{
  "n_layer": 11,
  "d_model": 640,
  "n_head": 10,
  "n_kv_head": 2,
  "head_dim": 64,
  "d_mlp": 1728,
  "vocab_size": 16384,
  "activation": "swiglu",
  "norm": "rmsnorm",
  "norm_place": "pre",
  "norm_eps": 1e-06,
  "positions": "rope",
  "rope_base": 1020.0,
  "rope_fraction": 0.5,
  "qk_norm": true,
  "attn_scale": 0.134,
  "bias": "none",
  "tie_embeddings": false,
  "parallel_block": false,
  "extras": ["some layers without positions", "local attention windows", "paired heads", "gated attention", "exclusive self-attention", "value embeddings", "hashed n-gram embeddings", "a smear gate", "an embedding shortcut", "learned residual scales", "skips across layers", "capped logits"],
  "init": "trunc",
  "init_std_qkv": 0.0209,
  "init_std_o": 0.0259,
  "init_std_up": 0.0299,
  "init_std_down": 0.0299,
  "optimizer": "muon_variant",
  "lr": 0.00699,
  "lr_mult_up": 0.884,
  "beta1": 0.95,
  "lr_head": 0.00341,
  "warmup_steps": 27,
  "schedule": "wsd",
  "decay_fraction": 1.0,
  "decay_shape": "linear",
  "final_lr_fraction": 0.05,
  "batch_tokens": [32768, 65536, 131072],
  "seq_len": 1536,
  "doc_mask": true,
  "train_tokens": 463700000,
  "steps": 6404,
  "dataset": "wikipedia_en"
}
Each number is 128 + 32 x the weight over its row's rms, rounded and kept within 0 to 255. Layers, rows and columns count from 0. Numbers have three digits each. The size before them is the row's rms in percent of the matrix's.

# layer 2 MLP down (transposed), 1728x640, rms 0.0299, rows 729-840, columns 280-319
092:074095062130147108190109130131108125097179151105163081145144134142110152101130146188128085117134171133165105115121096072
101:072132129155087188176161105183166119110113145184094173131125149161136144155154155130162128157146167099091118084106153098
097:132138114118145127135097129151104147135168123178133074185104118120124165173132118114177131140114141093106066059184132129
101:094090065108138148127162138132131147122147075108115133121138147088064205144110181098164161149158142169125122144144142119
098:108153141105153118128133119135154131152148122183121123143162045101097158100149107179145144166123141116112176103076187190
098:126127154150101110059107174090177118139095145158080141162141095112094088133121166176149066213086103176089121109083162161
097:174131109104045130166101130136112122074083071168170117144172204145129113107136102158167157131131120089146206075170146122
105:124075114128177160154107141133184159126176073132133110104137094118175137115130085118128156143131093123167114117108126147
101:139130123114121125067157084170066131122136096104131074109117134142073097129059162121090133129110174087148142110140158195
097:164119127157144078148118131162135157100173143110098107150125140130131175176122134090125153129156146060158131139192108107
107:148096119145139112110151074103140085138077101115153110123149089087118150159147122065111224132172148141131173115119051131
096:081106103121117100111110100141104144143167157096087163166103114172162173053134103131122119100149100182098149099143194113
090:122100156195159155141184127115111107181141193140133174156112112192108149084137099076141095085139121137088095051127173164
104:115156104111174159107159120089111099129119077083112128092082189157119108108100137089144210150124158125107155122130131101
101:143078119092151158137154089129159106128132098092119135176074075113152142139161066121134152109129111064105097114116151116
101:111120145167099124126131069084100184128127088184123141093101177070107156125119151077125122101067104084122142131134126095
094:141154153164126116132119143131085119100112093146172108129137134148085117150097140121060110100099145139165155112131154126
103:066120216035099117060143168133125063144131170075168062173139144154132136181115143145121035119143106133111128183102169107
106:152110152175134133142118119195137105120129106166119120151131174122169140145168090121182113105161117160101141147164050124
104:177104122101078182159144121198122141154120148229078120073142114119095164108094107137119121179147103098119119131151131175
101:116094163118136159113116087153081073065135130136079109189151114149127110112131136150106080118142168068130076168116077151
098:115134090143093138175159090155134151174147145150125112082166125112102099123140137116129071200169151134174118173128110155
104:165138165144112116136083097128160139169177083094142145128152196098114125119138152115129152105106113110156129101108066161
093:049141156159162107137154125151176157161157160135093146115175070115163112122117096141121079107091097113095162122105132101
104:090177156081135107095121073089137137151107161048162104089063071097105111198063197138139082133126095151080158166104150169
098:100070135100138160161114110135146090100103111161157110120096118134112129080127105156106130071135135115160143141140044132
100:104117144110088107211100087158099118168033162123116106085181118082126129118198081102085140121128114132102159105125145142
097:143173110130190140117098155120124135132073146148173127156095158108150182170157123120143111069102106133138056083158133116
105:121121080107150183138156047110120117098147148049100106102121116090162130154189105183172124184137125085145108128084093162
099:129105165117152125162107117147127179104151171133108141094155120173205109140097156132119101115169142156080124131214111092
098:183166099143144103131095153100162123162146130187157060164132143162156112115073135117150111111136107137123094154112143166
100:173098139106113107093134182165132134096087132109161148177087094149110137101131157158142150174120111168086105098111114091
099:147113183122139170240130180147135127124157169152139158153078075125146127101103211158041116101151083104116148095187103123
100:116142148123083129128141123103135162068137118193110103172142135180169145139149137102121104094161199177137063133132098076
101:065125125126148114150164132185159109120143126109098140137074126131136140056161176171136111196064152117119106136143096097
100:102107077112151090093115122170100160163144128197107097008132089108142120124050141161126054090198167079091173135147122135
097:149143106114116137109118162071140094185118204177122189138097079142147038133190133116100134111170092106059134096144059175
100:160111144114106145171097085142095172103094139101178170136123133131139160080139120100163119156074106143149105137131119195
106:165128113115115109075100132081228174119092168176163095105111112149156164102076143124171101137107144155120165084132170201
100:123104133134188095092097134163130108172103155115107134048061125082152074138116151206119121085163129171142105100136133126
104:111091114159135163107122086134152172116114119098151138109121110147145057173151162140160133080141159172181134193178084200
094:084114093058150081130113176155119167107188115180089123198108103131127093164119129147107121094105172124133088112131080118
102:173110160199199189124124103062157116116161087119098085154125116100109180098155150102111089085111152101122137095107095194
102:145159130158174213067118097099155091127130142154092127161117201088132100171116067140183162093164102137181137100096105130
100:128144114106078137155141106090139110125125111108154091181090106121091087143050155202090135103147117142131231162130169089
104:136096157107135081127106116145139130051117161149198081152170147177163084104075101089129102203086122148163191114148115102
098:164112152150130165076158145117127100085130191069127127098133130179183123150137125162140192123174152112094161091148127108
100:173130112103112146090083171132117146103160139091093163171205142095148161188092078145118168102134145106119086140119158086
102:105123147093095100129184094106043159078135080120161151132069178154123108139103144166125145098132095072149104104123086162
097:131132164117218112150101142138112143125189127184160138151186155097124168122151154100121115081135142130114148143130134091
095:084147173188131127080075103158130137137163134099137137117089172132082127131090146165127089131145112132055101169124104102
101:156189096161139122118138187179144097141127153081107140210096140151100010170120117149122175108117089125135057078125118109
105:034137130129115059144150131120173105140089113143131165067132198076146162127181108182166102173122101093122162092109190097
103:127124142147116165100172108111134111153088126132157160108097153139117117137095130111125144051114184131168127081077087083
103:047131126126113143105134119112141130111154081145179061145110195156161134126118096167092135103166117113129161158144148095
103:178146138144164129119035172150097056155191118112079171091115170207061132164107104138063084105139166158152120118179106149
100:127098126156171095119164170148088087088127185158111073088092154107180104147074133141125148134105128111137137066119167113
102:150086168144111118125137128117128111114166131186091146083117131098171167125145154131107109080163142086182151066127148104
101:106163159121148153054167103062052145146142091157125127136208126136111125165110120139161183133134091127096140107095160097
096:071148154112092134123153139157187092156102102092159105107136121118079139102153165117200093072202094199171111131109125140
094:164113114143067102115175137165141141114136133174125091137105105177117099092117102111052109083157144154089135165099163156
100:128140101160143113164102147130130101150176141142108114150123127056100160122132118123109125099138133132104204161145053127
100:122055131128142130141150109130140142120109105130145171107093126138154155148097095157105165111185131110144125119079072177
095:151152074117178150112157118095093152134099129126103154097115144118111136135129131108142151109151162169133091032144127085
101:172142134105158074117162108141133085088107132129156166161046119148201139154103100087151125115169113092127133159103084152
099:127155166180135170119132130135137155124125115138147114161147109113137084136067132134135174143124169157106129166124194109
101:134099107115150074145094144175143096121126136084146135094085144136103113105153183099164124099213134085069080107131149143
095:152116167190104161143131112127183177116090043105146126168153162125062112136061082159094095169157137139142198084118112132
098:132146102105143123093164069113177146095123157122154099132129156142138129100143125130165120064129174111165132159128086202
095:095100099121124137161138067083190156157081101151090105049169118063179064118121106110102144137213161140142133163087132137
098:175136133151140204077132153154068123150162054140120133092158084211093170079108141121084147113115080155131107109125135084
095:140101142078157177105164142081156109118090106168137100171087123232138126094133124130126109146160112078098124116133134138
103:097015131119141154083153132089150065117171080125164083128093137099079082113101168168143127143136134123117097084161118073
101:159111115143159173107089161182150148169132129161122121173080122095132130150156100165168103163094183114151092146089149107
102:128168145205087136096134111175151117158120132125167107121098148099115098147091161141185123100129093125084106084195106137
096:166106103135120152127093166098104127169092088202175096145128131138108105072191148125110124135150117119114149122112149121
100:128167103131125141127107171125086109135142159049137140137124071093133069122081133147134130124160102140122126117103107082
093:075209117150113126139121158134106192144103182134159178118159073106194106136135144090150128117068121098101143118139094116
100:119115132131175099132154102099095124131167058115120129089098111119122087138151135155064102172166184150155094127135171114
094:139076108160182098070146096181120132121123084143118142186114104164119112038135087133129130165142167135125042142173150185
100:147161120129123134150063146105165159077152091104132137091126134135114143050161153119077125138123089076138139099106098158
097:164083100114096157081093131115111113115138084123126160149130179153083118103165106138173135081118158094122110133171098117
102:048156064116125110120133104153103160114122111149145148098124145169185150148126174129103172070115105113132152081150127163
095:122150178097165158144124160093183128106133175103145149102150121120118121101157104072149112112164144136131120132150140159
106:085114100103128129074154161151166159130135124097167160115165085186187116118133130110125142092152142181170093186169117135
110:117124138054126164118078072086168127164143123111079133100092113137133162180105181123131209099134093123136151184161125140
099:148154128104149137108125137165144133075161141134116133150085099171104142203128086129141125120091064122075146145114096187
096:104120087144151066127162163151188090090126144170061146106136151136092088164144143135144123131139105091074210166110162139
104:067137102086129156127090177174159150085152164149088097157113075168082146145033153121130068111169142084141159113110127148
102:144146159069094158191106142093165151149156185106090087168189073175134128169136196158169140115133179114047085125104131151
101:102130149134112090113100105154144084157128118077098166133131155153145099138097092092165152118129099160140128189095112115
097:158067147127174182101154100132159095131133165063144091087166115096137075135142062106137098142123174123145091130160057052
104:141147129111139129138135100097118142095162170166098176147115116124094152103146104115129159155163126113124106079169145110
107:105128096144164133110093114081140104144172091124107059112157086139138153167099126203101155101173128115090124157098124137
104:103137174132129139118140096081128154078164157100166100070074073124189085184155086125152178085083179068111125124164175102
102:171185159149122078137156105127126209122179112083123120120184115179108111100122130153066066139081094126135183195094121119
098:081109107116170145173147150090150145151146129123145152131153088121065128070174102126180150103129053118090162118124172130
096:129135117118181170176104180129163146165150070066106122192121088089169142123076107120141114175101124111093136142127102127
099:072173149183140164093127180129107090134156108149131061211151154147136127089127117144098172155128129131094140110026137141
099:082145160098121137200125123127124122140075168140126119120181130116083118104138146131178119119068152100084149094129155101
098:173150193135150128087122089115086131107209058090170147078204127123159130086122091094117060117079154149114160128078144174
100:156095179107138116059070101132125148126084145137123147128170122108113107135161088104157139139117124066069221141154137150
101:134142149149112111107103108138150097180145173152169151143070132136081105069138133053125126150097108130100141094136147175
100:118152162151108130169118148104080123129118168109087177168114129117062082102138112165121147117100125096103136143107117078
101:093183163069158123120140142107131141065126067149107109121110141122136201085111177138048111120066178114140026149129115161
099:113162163094158108140114096109140146082106079124062106190073099108093113137166121117087151103131128185171077116092179123
098:114078180100115098104107121129110095152141095097102122134145097152096201080161090112145111170130057189093093170184147018
102:145125173126107083063106115118144112147169167100165136089102081087192090080116179111146143190147134104093125116164158184
104:111106082104119176158136121127152181171092136128143129138148130113156107166169122141178160156132136157136135099079211115
093:094117138080138155101093096158125101123125155085147110153169102126137131068130200178163141127108126192066112058164118141
100:139132103129134191126138126130089062086170118132138171128060115165209101132164143142144115186170134083075133146150147146
101:143127139092094187097057149120160163110152122146122119153109207160159130170153073113127108164110081130120180107133106174
# layer 2 MLP gate, 1728x640, rms 0.0299, rows 730-840, columns 280-319
099:120083094062142195139164124096095159120126134116154048103117116102169118064054095160170103117153127101196079137143139119
101:175084116162132145127114137184127119147181100093085092177087124144088087202145124109102185115096171129106103140169144114
094:103152096106151178151107090120171131129134115079160124125109126126136155130108109067106147088137081149105062122145151130
097:069125135126102111050159109085049138112077201165126175094114079090118082084136128103135068179203181116068122059159139167
103:109110138117150113116146136084097116184090126130113091116134141126115149117074077134125136094180186117138091090172121137
098:108101126108169106119141108096135091157096129111178142093123163107114105161187130124111127092127139120126116162179124131
101:071126106170149128141079150159085051101063175112142144131122182139136103111148174131167127162137072204132144115127209131
098:085197110090142145121103144131109161150145212182139160165122140102139141151168147113212137144104168120054078190105172107
095:106132163132137164131075117126138116150170133164142163135149162086188079104135071124145130117081044097094125138127142139
104:150131131139133136131150096058095120085083130124144153183177186126125089097158141126121158124152128055175171116154121168
093:129128114171088136142114137119201181105119084112074137088164184133108134103112164094140177122091146130104142129161128087
085:115087161184187148119095161137164163138130136088164134134146086204108103130166131190145146148126109147100121082167152142
103:104122106028131117132067171129127167165148142119083093143149102127176181219131141071136130203122098131119071129212104110
112:178152117114164153164106100149131125143145095167100133198087079122176144184126098087038117078070116103203127064159137108
098:147147078118118134108151139106074055129095115123080080183078129093100153114084082141101094157155100087089137114167079094
098:127157073142108148121136160109168091106107144164163100123125108101180161092159120061139109110160215095117134101134125128
102:137159160140161152152114150076052087163112061218159102132182143140137073125107092146083123168149154109098083085069119149
105:117082127114134157103174078103157146100153115180143139088134158085104109092131130119154121132082119096159138073107183165
103:128123105089134109108132138148160092119156145158137107129104181105112107113110097182119165152131107093175115058138166070
104:145160131109137144133140102062145164166103149099150143062127132118140132171108110128164076149116149088142130105115137089
097:125153174171120072166090120106126131128179125130088131142101181135057148061143097075140086118136144121176131098126120100
102:076182144111105129143140128160123137231108144136060104098067115156129078094152113111154150135120079103141105088158128145
093:144155128148112152063047141132184179137147134161131062147132103089108156149105131063135135109168186109139181111095143128
105:075135140118112034135083148127141182138162095105148117174185127123115195169108130179104107096173145100147135160108132126
105:102138159153104161146168148086156103146114164123098166139092110149135201066136165139115148135090098176086191140185164130
101:128176108098119125102121140148153035157104171085149064062125163117101054105174106140153120155134112062098129175142117165
100:128165135149160129124160089142127105147089120126148161116098161112167116126141130129140053114176155126091154064054111172
106:053129191160085146097154117108076151155163099130193129147141132129188152088123081135173103138063171072156109066192191095
101:143160059154147106145111166139125200099129140096141164135132159123187148183085188158071137136143132132155136090124129101
103:108135187073109093142102126079140149101090070144135157131169122102094148157149133113173191123139179102092134114128178180
100:119094117092111085125161131135107146085074129152150179147143125097128129114168075137147127165078137176092159104108092147
097:055130080118141147138135120154107125193131164137136110126134163125113103138114126119109143133090097123116161065123119138
097:128213111128070189115125119143095123097112117140153134100093111118129160174164132121136122112159117129110097129159132152
105:169145151173128111121098132166099064141119152131133094115180133134138141089129177144112092133110118078158146126089114173
099:102121197165125144098114129087160163137169136181157112133180185146131122077201121108139134136114142094087154103075114104
098:187156144142124130135166161127099105160148119111123147113100128139168145135197125150069119173168140088179151085078154155
102:115145123146158093077134185118148083123140133078066065133112143143169126133081158152135110156138100093084154160103110132
100:175134106101059154134138168140113162150113128141095128167112091129102118146135117137086111135142129171159101116143125101
100:157105215151136133145069125098174124073131137134107122141139127133156132098077193129112127112126138119151110108151087108
102:135104136151130107189114120108170147084131191109101099124127147128151172228168117140141128133083099128087135130102131144
094:160118133137184151084122135130085138125109119177140115112138142129131114106150126085180118111141127119126174091088101147
101:107168163093095075090170089175131102155154186086102121079119138156132108133078114136075060151170120119098095200129104118
099:147107162192164123130130119196097118104160119176163107179151134149121190110116111108103176167099075172078166069144131101
097:111114129153158115134152137089128117160138094115154209191140170114103138143134130103108185138087114128099192107120182100
100:182140110098101135121078146088150116108173150122175137108122160147142120124115158142133158161159197130081163131156153143
098:155094140159118083145115116115142119102142118133097118102113122156112190071071162174114135119131094122129119147114162095
096:116114142130145149139144138089130073139101128159116131135147040075088134121112112070128111105158130176104149135078148137
101:194160093162169085072083186132176116096081103138126119122140125145161127126077154114097088153075168128097168075083120135
097:170205128121133114140136082079111151161104135090230154177137148096132173101162044144066137151146159162135175122060077196
093:140114118116150140151096165091160142140133106069102117128138077180118143130144142130152121102133093121099150136108182160
099:128128119177146098141116102172136098040078102167116141146080135149111122140108122060211195151087123121071080146109117162
099:164130092149102176138132167123140114110128158126083126125121138111128121133093177108126134172176109134103109134154147097
101:172178160121108115122153174140100118078112170141135138182098213077112111091109096091182090173127129136115138120115057165
102:081179173134075094142061137094150133164112156119140098140098125109108035135115109089118144107109123121090078159177121179
100:154132119129141180159167144111093133146099105144114133065147147121120140128144177073129189073196124191105113099109118135
104:043106128169080214144046147138166174147124122133123113134146157123138134060069141167133128191054112183099131106113102155
098:141105113139138123072133156089106106128135140126109103122163154170123073179112178049158159117162173141139139082106122161
104:150133099116178153091109111137080126174136118091126145109105068113122178162144201154229108141123129148188117122099125130
100:157112086115074161099118116146090128143158088099163154137170199134087098070135122102135113086155072171143118111151155112
096:104122132127175097121137067117091162177150101149099147086134115194194130069175159105126192196120118165136147099107163170
099:185135124080116127152144102150141139130163063161137122121134103096144138125152142142086143104150094136137153167131110135
095:168172135129113119106104137107129117135169132177159165195127107149159120151181089131083114180120147120135109110166135096
094:131115099190114170207058153090098121073101091171074092114096096145110141102092160094152071103167139154169156047106122079
103:150107090204071105139131081151133129085110163151131098120102074170090108118097124160086130202101134084070133109124131133
097:165169158134074107134095137139120096122137047147133087167131135081112121159131131123145185110111139153118170118158106084
101:091121104087108093069102104140149108094159111174178100105133109165129120096120171171139106122077121115164115120131143115
099:172146090159151129113082082136152143118108074109157081093143174086124111142100119121149198103109092166078164226084066123
095:119136117124167133148120192118077128111087126126173192134136185143116099136061112060134115130121140144102123135117160167
090:164127102120141131121107125141134165136135098162098136092188112088094105095124255100144100173200115119136127142116126108
100:111130144108174165124173142132150182147126139098208108150126130114156101134198094114137079080113143214136140106084173127
099:078154096148132149132075092132124119132096130080126141106117114169161139123142140163136119121147162124142118120103159124
102:107057102082154211146138150097184095115073150174168144054141103145043155110154175126067090137123191073121117084109121112
104:153110073126153139153116180096139132183139147171093133147086107099130154124109117161140117129125142156206108108107112122
108:090120086106121098091091115154134122139191170100134086137152176019106122153131145085104063132143096127135145121133137118
099:141129067145070113083120124168154135223120166202094096145080109145122179076165212164162130121076118109061146136124157116
099:122127194148196100093138115114105168134144149130118115082136087111158154162127141103119157173162140115149094108194121135
097:088138199185131109127139123166112175128074124097120166096104061126151123150173168127165152093112122178123179074106147099
104:126137110130132171164123185140112114134126150056203121155091152180102136123118171141132157206095136132135035093155070063
094:117091126136137130080074119070138147080079154169111100110156149125150141121134131144100120097055122093083123109105111129
098:106130143148120121157108157060110108153095073110110150165180153147126102097142176112104120102117126126138153072197122141
097:152195088132139160085122157116080118165148140114143120138175104152121129193140125094095102177132121186174144149158187195
104:088122095138104211136118116153157127134146157183174159131128115136153105149174142127171128183059112104122097093221111156
102:125113167099140137152138195174133151137106132132114161156134124142131104056122101169139140184164137131133138141107152124
096:154159145081158108093115126105127123095129119118165122120115114134126157126154137078145136081146100149170134162111121116
105:123160084143155176073101160118100113116106118165174159208135146124163155134134053126155080158126083153145062080107152133
099:106100164147126084155132138093135120090154118158132105148126152105100124126065138168081140117106096133103155100168165142
093:151077073111124168115122106125075139106135083172133136140082060118100142079124143072114112051156137201125122132123167174
105:175162156089168135175147117151081124120156192119136083122124143150094142132096095124142104115121059088102087130120129150
100:146122125116104159156168172118101141114134142117138147128170074115168140160133131147104172118208193121115130121074098120
098:112169044096102134148161154120105127131151159157145130128151098137127098152139130084165136149166188134165100092117148170
092:144137080081130109114097122133165114067143057177102120077108124137102127138147124167084141123160149113104094115125160174
101:122123113061218091071071112094097142166156153139078109078123109111093196124088137132095119106191141067089140082140173100
105:100078156166141102151215078095092112138180142123092119144120132150146124160163165160162176110214132173141137174072179094
105:163145153048142138129104127190197113122132141146168168157109077155181148133138177111094110144120122121138141135114109188
105:148130104082153157127115148111161039111142125148150065103141137164071075144105167129172148117107101127144117141139154139
103:145119142218058170160131120129104120135160116106101115141177138067147063091128157167119141114143146117225118154174139097
095:088151085156089158117139155109095150151122059111103194110156104109155117096134173142124064088102121117161073178120100128
098:142170133118203184128097181130136079120097067124115168152076089107156102091151152094090136121144147101129071089126097085
099:093088132107109207142145105115066098201103112150103079158151110148150179063128178105130097108151161097132099073126124153
094:099122121073147100141150163140102142180155065128118161098098130119131117164134193151106068101102157133114132104125110139
101:052145150071091109066115107136175130178140080114134122164134104146129158159131164128108171101154214116107108069068087090
102:169133155143189175133156158064152095181134145132116146142142098156129111129151101088214146143148195132147121133143114138
097:107126146125171140168122097148147183144100076103086163126176151131151127111109140157153152181106136118155083088089137089
110:119139113142108169067156135179151112135141137132144124115084139041152150107124134154161160140084150073181117086115119186
094:158110146084181140116170117126133174103098094097116142120115130127087132117132151138140140143118080132163125195134074093
102:130143125113170101110106141146124081172100146132111135134129126126113100118057137174151152090091124181036102143129157104
113:158126164137136110128132112129060154129118133164116107115118113129116119067159142099104111135158093121114069153151077166
108:125125124117083144158079154048126186114126098061103175132148135129123116171192149088142150158062159104110067114161149130
097:118116110140141124165138164140127150115136155148109092074113107170064112040146147163068099130140146150119078068135123136
101:092149181173071159215132145086141144124082163126077080144182126162111111205101156160115116092141105137153162168165140086
098:101169123114117161135108159100149143115149098120132121172159093197119145156207108134151143148161129164173136139101161170
# layer 2 MLP up, 1728x640, rms 0.0299, rows 730-840, columns 280-319
098:137183079099146150178122120118101098125143120137113131132147151146128153111145120151093115130110103122136185139077107186
101:126153108179092104098122127139142141138118109101103109100193155130122115202132131099138054098153139129127107135129100100
100:056137147134163081113169165170086116128100092132060160089182167120122144152115120180164119121148143109159164120138117063
092:093124057082161113138150128139140124138089140205058129138132091143142145125139097127163114092179126144072065065100134134
101:163090088139096156082125115158169088145154124182144115146141091112104157133172170129177156127058133130076106177090104106
095:139166049132042139119089128124112139119163141149178110116095133175166167118068094149160153114135112126156088127137153125
104:158118139139138141150100101147125139134162125074079137123114103093160169154143176149101181141092077112100103084045130185
102:155168134123099127079169108121155113097167066134134103109111152124078085121128155118138134097165150115175103132105119163
095:124123203134156126145157144135140220106123140115120150077151189114158115095121117111126081111118135106099127160135113128
100:106103142131094128089162057140133072073091202162147133105210094108125192146134142119096173129146168081106157132116135186
094:090178167213144147117104091144150093131122137158083180139180131188093192169103121152081173083083083080138157059115102137
084:095103162187141156123091124119177115132158197116148131082153100139147149153180108149141152171096080070084099133152138166
106:136112054157173143146150161118131159087142143114098124095134113164170139108132157070117157129157094169125088123130165100
103:206167113128085107163111025115154076102160184129113122161159108145092086143118116136106126087134138152121207154117154153
096:108138165145168166201121104180081118097196122126114184190167087108147101153162168056133144184103122110165115142208129153
097:121148110139103120091099167123140141106094144151131115115170131144148154140102173126167115140128127097116163102146140142
105:103105114120108134157080164137179118074122168154133109110140155137138150112127201151124139090172125114137136111113092155
105:122077121156110108142116040159092098089097204171099120110117108142144193130171099094127129149117098106139094156122113157
105:158167139107157120131116150170110151187147227202146096120104169132094144102113144103073128164132110147091177111128094070
105:136125125115149133160133115166066122070132095145104113132148102103083132147126156204109157133104140146138097108155160128
096:092125136072142134140187093103195223162069134063113171216163102111119148186092144157149103138149159113117073141161077126
106:108083160099113194126107108094130160144210162094129174179238177078137176164104146154119161135156175152202174156129118065
089:056128134174078189153134057153142146179162160099116134120130086163160133165076113135122104143146095141101066100137071225
103:063147117160176078089147109123152139138137146071117177120149094076101106159134107144169123076196172175131130132080139160
102:128123092118172140142105073188101145122122158160113116110146132171145079105167085134103113078129165163191094114053162129
104:082175115119134151168127130142144062125119090166089074101131134115100118154118074119142103117098044097087185159141141144
104:090114108105183128088151177094147089132139110068046078194120109081143148093125136137139128116168103175134103161122123170
108:114140071155096161156132079118106146117130223054127146174067141141130110135158174075180199203184110145147114158123139146
099:151133139144104094162125157067147158108102175107161183118139130083117122144160111087036102125135131152109115114117111099
102:131136129105124128162145133116165182134125120123129120084115155103111132131139105138056069145083037134137172082184125119
098:132148113110114052083152191114081177131086094126185142171177111150123013093133164130179111144147148191116197125058103133
095:102109091123077134185126137129146129217129201150153127110132098125084116106103176092134125121152099119052148133135124145
097:092144162097118164137139122104181064131156172140126107124104156194119147138178123100133167146203113121122182187128148164
104:101167189124114097248120133157148079087138077129155080121145104143119088141205184167136121116103143047110169113126153147
101:094109096136111120129109163130131173086176196107130082089133150105140149120172119173143094111080110131127103083158097106
105:147143129167142096118101128160145108154145145124168172079129109125159084133183091131145091101093164109147144108098121116
099:140138054106163145193143118119088097066105169110113104166113159106115146127116126099117079118112143096203106140123108085
100:085116061180108125129119131130166103161131151118165132164146113147166147114063133110105106113119117104143170082096094189
104:148136093137167128171149177149173170107133128160151170059088150135142125097091087173139116117155132105121131078122116138
100:180110097090139096119115116041123152202106047095120187143141134134073083147117147166129131045093166176141166147061196162
092:155125074125085144169154164124107118137118124133178167136136110131165124133117093128122121175084103174107080073176056118
105:109105099196119207163110127060135142111154122149159112178130208083126188106157155147199189049126177172125160080121179133
105:126097166130103136071106149149126134077104146134160138115092151130178085095147141104101163101117133176187099137148129078
101:116148113062105214103083116199180071150099149109157071091095086157167109140121073128130117087124147093122116112082116131
101:108106124156122109126123139190109152141109090149129107206104147080100111141171126098136113113132122141134116128158107114
100:039082196127050150074152120124137162162168150126119085100110066142142152134119080140123114131085069184117164111124159120
101:089120113129156134097160104092113111147100203082092177104144139088192167191137151125066172137097173128124107125134065164
100:125094164091117125093051141129151140143157098156137162142112149090130134110153160164151040101111125121081135109120087160
098:110111221122176115185131078063129127162109146137169072181158114059137168144159170176109167141165106044165183161104083132
091:130142118136131157103108121115091131099118156101163153144180161149128120096126114126088117182095074072150094177149111112
104:080186076148159141147112131132161125087122135109132160133092081201096071123095160139082188116102093120083163105102154127
101:141119135112128129125122179169129148139166105192112107097168145137162151175176136162127104132065116044104121175088074126
101:122092128153171113154095095117186129173124106147120130106132098186145156154085130192134160079127129085162128147160200099
104:133163111153070088108162102143180140181101097065092131194165188125159113152153078172023122126171114143147067144137175046
101:167113081114140109048146107137156122096126112172111169153129113154092109145151187088117129119164197134197171149104072106
102:097129130177152065081134135124159137084138166130129076069070133172160066140130111097123164101251152126176076073100168143
097:172115143130117056154113113184138127151136116164150099158081152103144139150197077097139119122108123083175143154116097126
098:068133166060087165109118159135109135118093079095147162150151111137114114155131101138156182166161076131082143174136127085
102:155158074109078155091140147159198130099119107115157140173107132102126080157077108118124128119090095157146126108167166149
092:140157096102095162126155110084138068109121090136108089167165145096011091162088142153180130091157132107162141170145138114
105:107111147151121096114128094052064127104118159091121112116103179131101124124140118124178093109059184146093060105100174107
092:147093136119112094153136118088105119115094132092112099105153124093156170120115117124150159091163120106165142156060123161
092:118142168155053166132118146097118123202094096163115132109135096133093121136084130115179102093123163079118042104127135117
100:087105073134143119179184232111080137176128141107120151154085187149208149125130141118151141162139113201171111160096107147
098:134158137121122105136130138185101106106128112147100148124159163092157074121110096049054141102187082100102085127130159122
100:187090073116127104126084161072104138136174046114091091115113129166143135146113135153138101068100123124107121099087103111
097:155128132183106097093106132150157185133109195174181087156149162164106100068092116098103131153184164116112136129195170162
091:084066121125152086131155095114099198079148129159126120142092159099134115163145151091090155111099211082194170168144158137
090:140160148127110112139139110094136157127161104165156192151167180078108104124104236071163106169144164080156166137166096148
102:130130130122139167181168147147001124128102085161136133101114129129108155173123172147030212121163155065139131118113064128
096:094141165059120133131172209089123173190114202171092157144178126131149120127106093123129128153134106122128121110171143151
094:063076131098144184129141139134163110116107133159137128027125113116053147133118178144099111143165191102084111116147153121
108:150128117198137140152127215144100164090150091143110067103087124194103125128135107173142187091128133137155117153112147123
106:118119109125106137144230118068205070151137144123111069075124174181070154109188136176193099173131178192135165135180131138
096:089161148085113140126154150140136121130096119165120113187158131123140153038127156173136122132097179110105206170150167098
098:152168156088171114151093165104096141115098135123104130125126103124154172090109130142139100113126120128096084162163119078
098:130148190185132069150147115156112154142096128107161151103091102126161167151173118105168112085022167127120186098143150125
102:124140164109141154134090083129095160102106110077122159142096174134075149193119103130078152188099168146159046131082099109
091:100056169164085128100055105107097155073124140146139108160132127129134129117166106142108136145097157115143105165114097158
098:102157096107143127083129097164143128109182154057133134101139089120180186160183149106111114146196131113115173129093125085
093:120150103068099087084086138165082119034086126141130154088116127110121139113094141158129124179092094106117072141185125081
102:133150131119055142177161132143145088137098154135153113112142145076104131110211157090140168124138138052090106161139140191
098:178090144119090196187083162120147090121163102149113188117143121127083145096095123157131101131120133085089093121116140112
108:149081141168175151166169197149125204131136111130106125094117129097130154121171135125178094170111151139117160185150199122
107:114125171048084125095094022132158178158165127134088158096157114128104114115117219153125137123132141132113161211173107141
100:098157081106148128102135121116151183197148121117197134124104040115145136165122187119173129158084126162119104067135167116
093:116087101134125149142117152132110130123130170089099148199109155182121110106169161101152097076116121163124116123178113118
111:168093128145111136142180176123139124126138119144124202157144090102061148071068121164087133169173057146146050134119112184
103:142174191135105149126161168194078119141155199132089084127176094183127121160123103135123125098136144132130090100064170120
101:111112182106150121089146108133090097189092153128140164054155112078149180076122180150116167127139071124155172118151096097
096:190057174135188159136178133146090120129125132110124139164127128122134091150094096111105152118099138147085162158152080090
100:171124103131132166159102146189097135098126132156102098129165101144098157127128076097133177105098126177121127129175154055
110:116188088079086202113147110124108109188158086176184134115122139169172086124109170179061165118132156148118115141134149107
105:144098159143057143107152109115158124089078180123141098044095091140170166137125137200109129097133109104107121123086111166
106:105139167188135110140054104112103106123123099147149160143129076133155124138125090149171091133125199132091121098105126110
101:128105153187104122174138153097139124172114165141133119103212178123150056136114163207120166112069152113085167100186110146
095:148123167127163164086088151124182093129141078096152086095124135160112188129131153091000173077113100124151120105122114084
099:159194132136119211137111105138114130105142093090175136231140101105126110123158094119172111123088128092063094124153081077
100:144167126162187159131160120172144111129136187118135112120134131097134098147136087201136130098142110136108135148104135125
095:216076110107158120177102145093125134146173123109145146078130129092173117139096130126106119122098120120077119113122099134
100:148140104107107113115084121138142104072098079164192130137147137173120166131141105145151126049078113121109104177159150109
103:164123121121175124122095117058147145135193137138150128129101132138138091104124098109112157107146147175105133128089149168
100:115121125129106071106120150122106151134126143128162127174067126127100134077141098134097091032147173148083154147133091164
105:111113102168160151114078092193122140130140160171130099188118125104191131173196151131132111142153141090114118104154101172
097:122127141132129094074132106151100088140111112090166140111116108116107153135133164130096148122072163106177140107113171118
106:153138107123067085124144123116086096192106033049183193145111131119127151091152157160140124158119138185136114164137114138
104:168143170109090140136155112125129121145137101151115131147143147158112157105159093157122120199159111148144099145153114195
109:110146125131103162134103137091102082188069148160117113125142153139151114162178150074177126187103149086106104141130165120
097:129132117097158110145115159125117134162142155096112120071105131152118069119130142177119153101071147120096041100154117151
102:092168149095143138065119117087153166165185098166172180163085170113166150094156137133114104180158115109133154121112130115
099:160116141117155104124164139142097142115090155193135138169155130142152109117088167116115122154121081125149151098167076132